Each number is 128 + 24 x the weight over its row's rms, rounded and kept within 0 to 255. Layers, rows and columns count from 0. The size above them is the row's rms in percent of the matrix's.

# layer 13 MLP down (transposed), 1024x256, rms 0.0353, rows 976-1023, columns 128-191
size [ 90  93  99 102 105 121  98  72  74 109  87  92  99  94 107 102 108 104 106 108 100  90 100 100 108 128 106  75  93  94 108  88  90  88 108 112 106 111  97 100 107  86 104  97 103  94 102  92]
[[ 87 121 152 129  97 126 118 125 119 123 133 140 167 118 114 143 124 127 168 128  85 147 140 146 111 126  79 129 103 131 134 117 139 126 106 111 140 129 136  84 122 128 114 128 117  99 141  83 179 164 110 164 145 115  72 103 130 185 143 111 138 166 120  97]
 [125 150 148  82 106 120 138 101 179 136 158 152  96 119 109 100  90 146 110 138 111 122 148 142 102 152 134 130 168 128 132 102 113 104 130 133 122 109 151 129 100  75 122 148 110 102  93 106 155 147 125 139  76 135 141 121 128 148 133 138 123 151 140 108]
 [114 114 130 128 134 158 143 112 166 126 167 132 120 141 132 127 149 158 153 139 130 113 170 147 132 142 172  95 138 105 138 128 112 112 114 131 142 157 101 165 146  81 145 119 147 161 160 111 145 136 146 131  93 106  74 122 126 115 123  96 116 145 137 113]
 [125 134 118 122 155 120 130 104 114 128 130 136 176  69 124 110 137 131 137  91 132 182 140  97 108 153 162 118 169 141 128 164 135 116 143 160  99 102 146 129 151  78 153 142 143 130 146  94 147 143 119  77 117 128 150 145 125 127 124 130 128 106 146 136]
 [127 104 144 152 116  89 152 129 129 140 123 157 146 144  98 158 152 101 119  66 106 122 109 143 147 117 118 166 119 139 118 108 151 129 149 157 154 146 156 141 118 138 125 150 121 136 137 128 124 150  75 124 151 148 156 139 129 157 130 168  96 115 149 183]
 [120 116 114 130 149 105  88 141 144 138 156 134 129 111 127 160 123 115  98  91 145 150 106 119  79 119 141 135  75 112 114 110 127 154 135 124  69 113 117  98 120 151 136 149 142 138 125  92 114 101  97 105 118 119 132 149 125 118 170 155 149  97 156 112]
 [114 108 152 113 173 117 171 136 126 175 113  96 142 140  94 145 122 148 100 138  99 153 157  74 118 155 124 112  93 133 126 136 101 131 126 158 115 129 133 155 132 135 120 111 124 100  89 123 149 158 155 125 122 138  79 117 129 116 119 155 186 113 128 135]
 [133 114 148 136 159 150 122 119 136 124 142 103 115  79 100 126 126 157 115 118 144 105 136 117 127 144 116 139 117 136 120 146 129  78  95 143 119 154 114 157 114 122 116  95 148 113 154  85 128 129 132 124 100 105 132 137 123 160 154 138 102 105  84 128]
 [141 107 106 121 161 116 155 104  78 146 130 163 130 102 110 130 152 176 119 117 163 106 143 132 117 139 102 174  81 118 107 134 159 131 130 148 123 148  82 134 133 169  98 115 142  80 170 145 136 173 143 104 149 155 108 109  94 144  99 131 136 132  97 103]
 [122 161 135 124 118  96 110  95 128 159 147 117 137 137  85 129  89 126 128 128 121 150 130 153  72 110 140 159 114 120 141 139  93  95 114 140 142 140  95 143 118 119  89 147 126  94  66 188 142  91 120 119 118 129 146 130 120 118 129 168 126 174 133 151]
 [112  81  95 179 164 131 101 110 143 124 150 131 159 149 134 118 138 156 143 151  60 148 113 102 147 107  86 138 121 148  75 142 167 108 140  82 149 118  86 131 121 139 115 156 113 132 109 125  98 121 142 154 105 105 163 132 124 126 112 118 144  93 177 145]
 [131 120 141 136 135 143 139 185 142 144 140 106 105 112 156  93 166 119 141  76 167 152 104 136 134 149 138 124 107 125 119 143  82 167 136 121 100 106 104 117 138 137  73 115 112 116 142 183 157 132 106 136 143 115 122  78 129 127 124 123  90 120 165 173]
 [ 97 101 122 145 164 126 102 122 136  90 135 129 164 155 130 124 119  84 129 144 141  96  76  85 108 122 104 189 109 128 141 100 143 141 105 134 137 138 102 135 139 118  78 149 147 131 152 111 127  89 156 140 127 119  99 127 137 116 123 136 144 167 136 150]
 [162 134 161 151 150  78 125 176  94 110 124 144 105 107 110 129  73 144 139 103  94 128 107 110 122 134 104  91 108  95 133 151  82 139 136  78 154 101 144 130 141 140  98 113 128 192 121 138 109  82 163 135 124 115 132 132 130 115 120 102 124 151 135 140]
 [136 166 118 127 128 115 110 100 129 113 135 139 141 132  99 152 160 184 130  72 175 126 114 115  92 136 125 127 127 124 139 120 126 168 118 149 111 124 123  95 111 138 127 130 146 124 143 174 114 133 115 123 136 153 155 161 183 108  86 155 131 130  94 128]
 [133 131 110  80 174 137 134 164 114 156 111 144  94 111 123 141 119 142 171 135 105 119 100  78 124  70 106 174 151 110 106 132 112 130  80 144 106 108 127 142 125 111 173 139 134 118 125 158 154 160 164 123 110 151 132 150 109 133 145 143  94 125 107 131]
 [ 89 103 125 106 154 147 100 127 113 127  93 125 136 107  99 141 127 180 121 141  86 135 102 137 122  94 167 147 124 149 103  89 158 147 110 123 156 147 132 112 111 134 151 124 162 131 147 118 148 140 140 126  87  89 141 122 106 175 125  97 157 145 130 155]
 [112 111 103 123 145 170 145 133  88 109 139  88  99  99 141 155 121 100 129  90 110 147 168 139 129 127 122 184 125 138 118 121 138 140 123 113 123 107 120 139 139 120 170 133 144 136 113 107 110 138 108 115  95 162 158 115 109 160 113 101 116 130 165  79]
 [133 117 144 122 100 131 106 150 139 131 147  84 136 126  83  45 163 171 132 145 113 120  88 114 128 157 107  79 104 110 113 125 163 143 152 111 130 122 140 142 115 114 159 104 143 102 101 125 134 127 129 148 128 107 125 105 121  60 115 112 123 136 119 174]
 [156 118 181 165 126 103  91 125 160 129 136 128 165 102 125 125 151  99 103 107 132 126 129 143 126  98 139 125  96 143 162 106 136  79 130 147 101 127 114  84 148 145  87 131 101  72 114 101 146 112 160 155  88 108 134 100 127 112  92 100  65 109 124 122]
 [136 116  95 121 122 124 141 110  73 113  90  92 149 125 110 111 144 145 137 128 102 157 117 124 131 119 110 121  82 108 107 109 168 137  95  96 152 119 138 139 140 174 161 127 134 148 124 127 143 140 127 110 140 156 142 189  83 135 131 162 108 124 118 101]
 [113 122 158 126 120 168 151 143 135 148  91  92 147 122  78  80 155 144 172 102  94 109 154 152 134 141 101 117 166 154 110 150 115 137 159 144 147  83 177 122 113 138 117 150 111 115 157 132 107  75 133 109 135 135 123 100 124 137 109  98 173 105 122  83]
 [134 134 142 147 112 140  99 133 118 164 137  64 132 138 142  98 168 155 138  94 136  77 157 159 117  99 141 140 140 109 123 177 129 133 113 137 103 119 115 161 168 148 139 131 125 105 154 136 132 115 109 129 136 144 121 108 174 163 164 203 133 157 128 155]
 [123 140 139 172 103 121 162 112 129 108 127 136 122 117 101 105 121  95 119  89 102 116 172 175 144 127 138  98 110 140 148 158 114  82 138 132 116 142 159 132 111 124 147 150 120 148 132 124 146 131 137 124 131 162 184 121  70 128 157  87 157 127 124 114]
 [173 122 117 111 127 156 146 126 149 119 129 179 156 110 137 118 127  58 154 139 143 127 135 138 112 119 183 164 138 118 145 138 125 134 117  83 161 119 152 117  91 116 120 151 120 114 161 110 137 158 108 119 103 168 149 112 132 160 126 122 115 118  87 145]
 [119 142  93 123  71  74 104 135 115 116 149 168  96 118 136 106 159 137 150 149 136 119 136 143 120  82  93 133 163 137 117 133 112 138  60 128 101 135 106 130 163 164 139 133 153 144 145 155 102  91 161 151 118 100 139 135 124 117 108 121 145  91 114  68]
 [146 100  76 160 136  73 120 147 144 129 136  91 130 122 107 126 122  91 138  98 125 124 126 118 150 117 158 132 133 141 120  68 139 111 131 144 144  96 116 126  80 172 124 110 159 100 115 130 136 130 121 147 123 127 131 183 119 152 112 117 154  99 124 138]
 [127 123 147 133 101 122 125 127 110 136 143 123 111 114 104 146 109 133 145 157 119 160 145  71 121 131 102 103 146 159 136 128 116 102  88 140 101 106 143 115 113 104  94 126 132  48  66 143 147 158 152 126 148 133 105 140 127 134 148 151 110 114 141 131]
 [133 132 118 157  99  98 106 125 107 121 183 116  68 130 131 108 170 155 106 136 113 117 154  86 134  77 180 112 128 172 115 128  91 135  95 127 143  80 127 128 160 132 163 132 141 116 145 141 101 136 113 123 129 150 134 123  85 153 114 144 145 154 153  93]
 [ 96 135 151 104 162 164 114 135 128 111 123 162 143  77 158 106 113 156 179 158 121 141 146 127 167 101 135 127 143 119  97  96 125 105 120 132 107 116 135 115 133 138 113 128  96 151 188 143 114 117 146  94 109 129 120 118 131 118 135 155 136 132 124 132]
 [112 121 145 110 116 150  49 137 162 106 125 168 115 134 129 135 114 132 119  99 138 123  84 132 119 103 134 125 146 168 139 123 136 136 156 133 127 119 147  94 134 139 131 110  75 115 124 121 138 133 167 132 129 135 125 119 123  96 138 132 121 104 129 151]
 [127 126 108 134 107 129 119 117 100 127 143 190  95  84  90 123 107 113 123 130  81  93  98 119 129  94 119  82 156 121 183 152 177 113 164 161 120 120 132 130 118 134 102 134 156 125 129  96 136 162 140 116 142 105 166 111 109  96 123 161 126 151 113  90]
 [144 102 118 170 165 152 159 126 146 106 120 151 121  72 107 139 125 126 119 134  92 132 136 126 107 139 184  72  95 116 158 122 153  81 167 138 102 111 148 124 149  88 134 114 133 182 135 134  92 120 114 102 113 129 115 117 117 121 117 102 112 130 130 130]
 [124 164 103 126 164 143 155 114  92 161 167 179 125 116  90 152 142  74 159 104 113 156 118 157 103 120 134 141 100 135  86 120  95 117 125 127 132 133 116 128 122 104 135 140 131 126 155 123  96 118 137  89 140 154 118 111 132 128 128  64 150  93  95 110]
 [147 181  80  82 117 144 141 113 127 120 123 136 135 138  86  86 106 137 132 150 121 142 157 140  86 103 145 124  86 118 168 164  95 140 102 195 105 116 123  98 125 105 128 111  98 125 154 140 160 113 141 127 104 139 154 113 108 156 101 121 131 102 148 122]
 [117 174 159 100 114 112 153 134 125 132  97 145  69 161 105 124 150 158  99 132  92 152  88  82 133  82 114 129 150 161 110  91 164 126 151 123 144 126 128 137 116 110 150 125 127 104 134 115 104 108 129 131 159 102  88 106 138  90 138 150 112 174  94 142]
 [169 129 115 119 128 140 142 167 139 139 151 156 144 123 133 102 151 139 186 121 129 148  97  80 125 127 105  72 120 143 125 129 156 119 153 158 148 193 141  99  92 101 151 106 149 142 124 148 145 108  90 127 134 186 164 127 124 102  92 106 102  98 106 149]
 [119 142 128 141  87 107  79 118  86 148 102 157 121 152 100 112 194 170  95 148 150  98 120  89 106  98 135 135 126 103 178 138 108  98 146 105 152 154 171 156 145 155 120  97 124 110 135 123 150 134 120 110 128 119 108  89 157 139 112 144 152 146 116 113]
 [127 115 133 104 143 148  94 165 149 101 131 104  98 115 100 168 179 124 172 144 121 109 107 122 152 111  88 139 134 135 115  78 172  97 158 117  79 145 120 153  96 127 121 144 154 143 117 122 146 100 138 131 162 166 108 112 126 120 143 122 102  99 111 118]
 [145 118 122 115  74 131 153 154 134  77 145 142 150 126 136 160 110 161 116 100 162 155  96 176 105 157 122 192 118 163  85 106  96 134 111 120 112 123 112 142 102 147 141 141 110 131 116  89 158  84 127 155 130 118 133 110 129  78 135 102  95 116 161 160]
 [111 132 102 106 134 143 112 131 101 120 124 141 167 158  94 164 127 114 130  97  91 135 148 126 132 104  94 103 122 146 143 126 162 119 158 124 159 102 149 129 147 138  95 130 125  82 124 125 133 102 129 145 107 119 117 149 129 108 120 132 109  77 101 169]
 [157 100 128 131 153 134  85  73 182 130 109 157 121 114 114 128 152 118 108 110 162 112 108  75 124 126 132 134 113 133 139 118 128 164 136 155 112 142 131 131 158 159 139 179 120 170 109 104 124 132 146 142 112  86 129 104 120 108 140 120 152 133 104 151]
 [126  81 135 148 129 169 112 153 111 112  90 113 134  98 152 142 107 157 107 108 139 112  54 117 146 141 139  90 115 124 116 143 156 129 153 127  91  92  86  98 166 118 148 118 115 144 136 113 109 143 154 142 102 139 104  99 165 102 142 135 129 168 149 167]
 [124 137 106 175 164 102 128 113 107 147 129 143 128 121 151 132 120 106 120  91  97  97 135 118 104 118 132 148 142 121 131 147 177 142 159 148 159 135 135 121 142 114 149 146 134  95  94 139 165  92 103 126 144 151 140 117 104 142 100 162 152 182 112 119]
 [106 156 122 116 125 129 144 136 107 110 139  95 136 112 121 123 137 126 149 144 121 105 118 166 142 134 102 142 116 152 137 122 107 149 141 192 116  97 125 131 119 132 150 139 123 136  76 142 120 160 147 114 164 112 104 145 142 141 144 142 138 156 103 104]
 [133 148 136 152 129 115 101  67  73  83 147 112 103 127 124 136 128 137 134 123 123 141  87 133 176 127 137 173 117 123 132 128 132 148 135 102 154 133 123 119  81  84 128 153 159 117  99 139 156 125 148 126 169 120 106 143 107 107 121 116 121 111 101 159]
 [132  98 144 170 115 146 108 110 148 107 137 172  73 101 108 134 170 140 148 146 142  92 143 159 123 134  99  97  89 134 140 123 118  98 129 147 107 119 149 170 169 115 119 114 148 119 135 158 140 116 171 137 149 176 131 105 125 149 123 129  90 146 102 122]
 [213  97 130 101 145 168 124 119 115 124 111 102  97 126  99 142 122 138 138 108 148 115 110 147 149 193 117 104 155 127 165 179  99 119 131 132 139 166 125 170  81 124 112 175 111 173 109 105 140 152 138 154 137 155 143 114 172 143 136 139 141 148 149 125]]
# layer 13 MLP up, 1024x256, rms 0.0514, rows 977-1023, columns 128-191
size [ 96 103  99 105 110  98  86  89 102  94  96 102 100 102 101 100 102 101 104  99 103  96  98 104 108  95  92  95  98 104  95  99  97 105 106 102 106 101 100 104  94  99  99  96  98 101  97]
[[114 123 116  98 169 141  98 129  94  83 159 135 165 131 143 122  99 126 166  74 148 138 132 133  92 140 153 195 139 133  98 126 127 140 135 151 130 106 141 113 135 183 100 141 161 110 162 115 141 115 150 150  81 112 144 119 116 125 202 123  82 110 106 115]
 [116 126 110 130 124 119 109 101  97 184 145 110  94 169 110 141 127 145 134 107 117 160 132  51  83 119  95 138  87 146 111 139  93 111 134  98  96 177 109 116  61 119 167 150 119 143 130 171 180 110 143  98 158 155 139 117 100 131 129 156 153 139 164 147]
 [105 122 154 168 123 169 104 148 162  64 108 142 165 121 111 118 149 111 134 141 142 155 114 110 155 118 141 159 125 126 118 125  99 125 100 109 100 148 150 119  97 140 124 159 153 145  94 111 148 137 172  84 124 150  89 135 106 124 107 140 125 168 119 139]
 [133 101 178 123 187 146  88 178 118 121 154 100 110 158 157 117 108 107 171 137 157 102 108 144 146  85 115 116 132 159 164 107 135 106 135 111 157 112 132 130 115  89 129 126  96 104 143 167 109 118  74 186 135 116 125 134 134 113 163 117 132 141 155 134]
 [ 92  97 123 134 139 134  94  92 125 130 158 110 127 145 122 141 114 114 148 108 132 146 101  98  92  95 133 129 141 104 169 158 116 131 141 106 143 146  89 144 128  86  89 165 120 139 115 154 105 151 117 101 138 125 129 146 109 154  87 131 122 117 134  94]
 [113  76 168 131 162 143 127 110 153 148 180 127 108 161 162 128 155 125 118  86 165 143 127 116 183  96 105 126 125 133 154 140 104 108 124 149 118 128 134 126 143 128  85 153 140 156 154  97 100 128 146 135 146  87 169 158 114 115 136 146 154 137  63 103]
 [107 159 131 100 122 126 141  96 115 122 143 141 131 121 120 134 133 127 110 109 163 100 102 146  74 147 167 128 125 149 109 114 138 121  85 137 171 113 155 120 106 156 121 153 166 111 160 145 125 122 111 118  95 122 125 115 138 116 123  90 129 135 144 152]
 [117 129 120 149  77 118 130 106 135 165 135 155 121  91  96 151 132  86 122 154 121 125 129 126 113 152 133  97 154 115 155 176  98 119 110  83 122 128 140  96 146 100 175 130 141 105 126 112 108 133 112 125 159 153 123 163 126 111 129 145  95 139 141 144]
 [107 134 117 126 126 163 143 107 132 104 129 142 102 117 160 148 121 165  97 114 122 145 156 125 111 140 136 132 105 135 138 117  68 130  72 111 140 138 150 175 118 133 101  94 182 152 108 145  87 146 128 161 104 106 127 130  87  94 109 159 147 124  82 158]
 [115 107 131 135 150 142 130 162 137 128 175 138  81 126 126 168 129 119 118 176 124 133 138 163 115 145 134  97  81 155 109 178 125 110 119  78 170 152 160 155 115 182 162 126 114 136 130 197 143 162 153 140 171 151 118 124 108 104 142  97  80 116 119 159]
 [152 108 163 104 126 170 159 178 149 104 162 128 156 113 119 161 124 136 118 125 122 155 129 139 104 135 111 117 117 165  74 131 142 114  85 140 125 120 140 145 112 141 113 185 109 117 152  94 107 129  89 127 163 124 188 127 105 137 125 110 158  96 139 158]
 [103 115 133 134 126 130  83 149 111 115 167  79 107 106 106 110 168 150  89 132 156 114 108 132 144 108 149 104 146 148 161 129 110 139 162 100 105 135 110 115 108 125 155 117 130 123 150 158  85 157 161 130  49  92 120  90 144 126 118 130 124 121  94  89]
 [ 99 143 111 104  80 125 125 136 121 153 165 145 145 128 166 155 162 185 134 105 115 134 149 144 128 155 161 189 110 106 151 101 125 125  90 139 162 147 147 131  83 179 114 136 130 117 128 147  99 149 169 137 131  85  98 135 153 144 165 147  66 103 114 116]
 [170 110 127 149 146  96 131 167 145  90 138 131  69 132 166 140  98 109 117 133 111 141 138 122 120 119 135 126  91 129 130 106  93 106 126 138 138  94 140 137 136 131 160 122 111 155  98 119 104 107 152 105 148 108 130  91  83 138 145 145 141 115  69 102]
 [111 143 131 163 149 133  99 145 108 113 153  91  96  99 180 134 126 118 110 145 119 143 128 119 155 140 144  96 164 147  84 133 149 131 108 107 162 104 128 145 185 126 109 158 101 136 133  85 104 120 136 157 133 113 114 133 143 146  93 101 144 122 105 141]
 [ 96 133 138 120 126 135 145 145 175 102 133 107  97 123 140 113 140 166 129 118  90 172  99 125 113 162 127 118 155 172 133 119 132 143 153  83 103 158 125 156 165  73 111 101 125 141 112 118 126 124  98 179 179  96 142 102 126  94 118 152 106 110  83 138]
 [159 147 150 145 137 123 124 135 123 152 154 107  80 123 166 107 152 142 129 139 142 116 137 108 149 134 143  94 164  74 143 126 122 103 127  90 136 138 114 160  95 135 102 123 180 145 109 128 115 112 121 110 138 110 105 161 100 112 161 154 148 157 134 153]
 [161 116 185 114 152 128 126 145 134  94 141 120 142  77 113 151 123 146 133 103 157 110 143 142 180 124 101 148 118 146 127 126 120  93  42  84 118 104 155 163 120 113 147 117 137 145 106 141 121 102 121  93 158 131 111 140 154 141  97 166  90  75 114 145]
 [139 116 161 114 102 134 125 180 177 123 146 147 112 145 145 115 114 128 104  99 127 140 122  84 107  96 125 152 101 186 110 129 128 154 114 126 192 129  92 138  85 166 140 107 118 130 105 143 106 138 145 108 162 108 143 167 107 141 105 142 182 125 139 139]
 [171 111  97 137  89 117 144 140 139  99 126  78 110 155 101 140  55 131  88 121 130 112 164 148  82 157 120 137  86 170 176 151  90 123 166 129 119 134  76 177 121 105 128 172 171 143 128 134 135 105 139 120 129 147 102 162  93 138 149 161 165 123 173 152]
 [135 157 142 160 121 159 123  80 122 109 155 156 119 131 108 122  95 116 104 120 131 151  78 114 191 115 140 143 127 121 148 105 101 134  88  92 134 127  83 143 110 138 164 131 120 134 137 142 123 131 122  90 100 131  95 150 106 111 134 158 115 110 147 182]
 [116  93 131 139 124 115 133 151 127 120 128 118 117 160 108 111  71 175  84 140  82 163 143 106 153 166 130 114  93 162 136  97 113 112 131  89 134 144 128 149 149 130 156  85 137 136 139 121 120 124 149  76 177  82 150  81 131 138 122 124 190 121 135 110]
 [111 131 117 126 106 111 115 126 122  91 103 150 127 134 149 163 120 151 133 142 172 175  84 132 106  99 138 136 149 148 119 136 100 155  97 106  81 126 105 181 102  99 134 119 130 129 113 143 143 121 131 134 161  83 105 115  82 110 102 175 137 149 150 117]
 [ 92 145 133 129 146 168  96 168  93 110 155 119  94 146 183 120 108 155 134 137 129 125  95 130 145  91  79 129 152 155  86 129 103 108 156  97  83 143 101 144  87 167 135 136 169 141 178 141 119 133 159 141 145 108 145 125 137 105 144 138 128 135 108 148]
 [114 113 155 170 113 103  84 120 134 153 162 116 118 115 145 107 110 118 134 183  97 124 136 150  99 123 126 136 115 172  86 143 126  88 114 139 133 148 107 113 141 151 112 177 130 113 138 115 118  88 174 129 146  96  83 142 108 116 124 116 151  76 149 142]
 [128  95 107  91 119 149 110 130 128 138  87 121  87 129 127 109 124 176 109 159 154 141  80 100  95 150 125  92 131 131 140 133 146 117 122 120 109 139 121 134 106 193  99 141 122 156 116 119 115 129 144 103 151 115 106 112 110  82  89 104 113 123 124 141]
 [107 142 111 132 139 123 114 182  88 122 151 115 105 141 144 123 110 170 154 143 152  81 121 150 174  96 161 147 122 108  98 126  84 126  96 140 164 139 146 121 108  91 152 143 156 113 132 131 117 111 131 132  79 107 136 139 100 131 131 102 142 141 128 141]
 [103  93 136 124  71  89 147 143 147 159 160 133 152 136 145 122 111 128 151 139 146 126 125 143 162 129 125 141 116 104 101 145 127 126 105 105  83 186 124 149 112 148 109 161 120 113 140 169 155 113 131 140 129 133 161 122 118  54 128 127 152 140 117 140]
 [142 132 149 172 119 146 132 156 149 143  90 102  91 122 160 120 152 114 111 135  97 122 126 126 137 114 183  78 134 133 112 163 135 158 119 156 103 158 129 133 139 154 117 147 120 165 137 112 135 108 101 156 141 116 127 116 120 134 147 130 162 153 105 168]
 [ 85 166 164 154  90 139 154  99 144 136 113 105 130 126  97 150 108 123  90 114 148 127  86  91 145 130 129 152 151 120  88 162 136  77 126 114 102  99 119 137 147 156 127 136 131 104 119 128  92 159 149 133 114 134 132 154 152 144 128 155 156 130 129 112]
 [116 146 122 103  95 143 120 116 105 114 169  63 141 159 132 156 106 189 129 133 148 139 128 143 169 120 116 117 115 182  72 123 120 105 105  87 106 147  66  94 154  89 130 102 159 137 130 118 137 120 139  98  86 108 114 137 111 147 123 102 130 127 141 134]
 [149 152 158 136  63 146 102 100  63 141 157  98 108 143 163 187 110 110 137 110 127 128 120 170 107 118 140 109 133 125 107 143 106 137 127 136  89 122 159 116  99 119 126 143 104 100 131 150 145  77 118 129 127 143 125 146 151 105 155 158  97 109 128 139]
 [147  91 144  91  85 135 128 119 137 157 121 133 142 125 148 120 155 183 132 114 149 144 103 124 147 130 136 127 130 128 145 122 129 117 125 104 123 134 128 114 128 116 102 103 161 153 104 140 104 112 110 166  89 106 112 104  92 131 140 131 132 141 112  88]
 [128 148 133 161 119 137 132 155 110 105 129 151 123 160 181 142 107 117 134 135 138 151 151 101 127 158 155 163 122  90 118 132  64 103  85 126 133 100 143 144 127  93 108 159 138 142 127 121 125 142 146 109 141 139 112 165  89 102 179 152 140 131 148 144]
 [115 107 154 134 129 135 160 122 105 146 110 168 139 124 168 141 104 110 164  88 123 184 103 116  96 139 186 116 131 125  89 159 113 101 148 138 151 109 113 133 147 123  96 180 106 135 162 163 149 118 134 119 149 133 168 130 142 130 110 176 165 147  99 108]
 [126 115 142 155  87 145 131 106 121 123 128 145 116 110 125 111  95 149 143 122 107 121 129 105 143 156  95 120 180 161 145 116 131 108 160 129 140 149 111 125 132 154 197 150 151 132 126 110 114 102 115 122 118  60  93 127 135  70 146 115 139 118 121 110]
 [151  86 124 130 125 149 125 174 151 113 138 145 128 145 116 111 128 130  97 103  93 151 115 148 115 140 110 151  68 138 155 137  87 139 108 119 123 132 139 112  78 106 130 126 184 140 193 138 144  98 117  99 159 125 120 133  83 118 151 139 109 110 109 171]
 [124 115 127 155 134 121 152 106  90  99 102 108 138 121 155 124 126 144 139  85 115 104 112 145 124 157 143 137 137 121 136 161 150  92 125 103 115 100  61 160 103 152 155 134 131 128 147 159  93 136 159  88 164  75 136 130  95 125 160 111 126  92 137 166]
 [119 168 138  84 128 123 131 103 102 101 162 102  97 141 191 115 157 105 151 143 137 118 111  99 105  82 125 131 127  98 112 141 127  86 116 113 112 119 144 148  80 111 116 111 171 153 127 150 159 134 143 137 141 104 118 158 122 104 132 162 134 123 161  90]
 [122 132 175 152  68  81 124  93 131 104 105 118 100 119 110 132 110  94 132 199 121  80 113 128 145  86 116 115 117 116 105 161 124 128 123 129 139 109 108 116 121 137 126 110 132 160  87 103 153 120 116 107 108 158 178 111 103 145 155 130 137 100 136 107]
 [129 141 164 137 140 107 132 139 126 152 138  86 133 125 159 126 118  98 153 144 118 149 117 172 158 173 166 122 142 138 147 152  99  91 119  83 117 134 124 117 114 130 143 179 171 162 110 156 103 143  76 136 136 104 149 110 108 125 100  91 120 132 131  71]
 [ 77 141 132 161 101 141  99 113 121 141 107 128 134  99  94 142 103 146 120 164 135  95  98  99  79 126  92 136 127 143 124 101  98 151 110 141 129 112 152 105  93 142 131 167 145 154 152 101 174 155 102 118 105 122 112  92 125 135 137  97 127 143 118 154]
 [126 102 131 112 129 104 142 157 107 110 182 126 146 125  96 153 106 117 137  89 151  92 108 158 105 123 128 157  97 112  96 108  98 145 129 177  98 112 158 169 135 120 137 180 134 144 117 152  94 105 112 165 122 124 143 181 160 138 120 128 142 131 111  94]
 [147  85 111 148 136 117 105 135 119 170 158  61 133 123 170 148  99 153 106 117 124  99 126 151 140 122 128  62 125 134 153 122 129  85 123  79 108 127 185 186 159 139  89 103 131 135 135 143  95 139 143 114 142 120 121 117 137  86 164 150 104 141 108 149]
 [106 116 152 101 137 164  91 110 133 105  95 113 139 149 145  94 132 153 159  80 138 171 130 135 125 141 126 102 109 117 149 151  87 137 160  97 154 133  69 125 132 127 112 135 135 158 170 121  79 169  85 106 124 141 132 157 121 162 131 109 146 109 139 149]
 [151 112 149 121 133 132 138 124  95 111 148 124 114 123 132 137 123 122 130 127 117 136 135 128 112 115 170 127  91 162 104 115 105 105 109 147 167 170  90 113  60 117 118 161 106 131 113 162 118  96 105 135 170 103 153 126 132 151 142 128 111 149 121 124]
 [105 111 119 157 123 134 137 142  97 115 156 181 127 112 137 101 133 127 110  93 131 119 112 119  86  92 153 116 120 128 137 130 151 140 156 140 105 167 147 147 145 125 141 150 140 138 202 130 182 133 175 108 131 121 102  84  71  94 106 121 121 128 134 161]]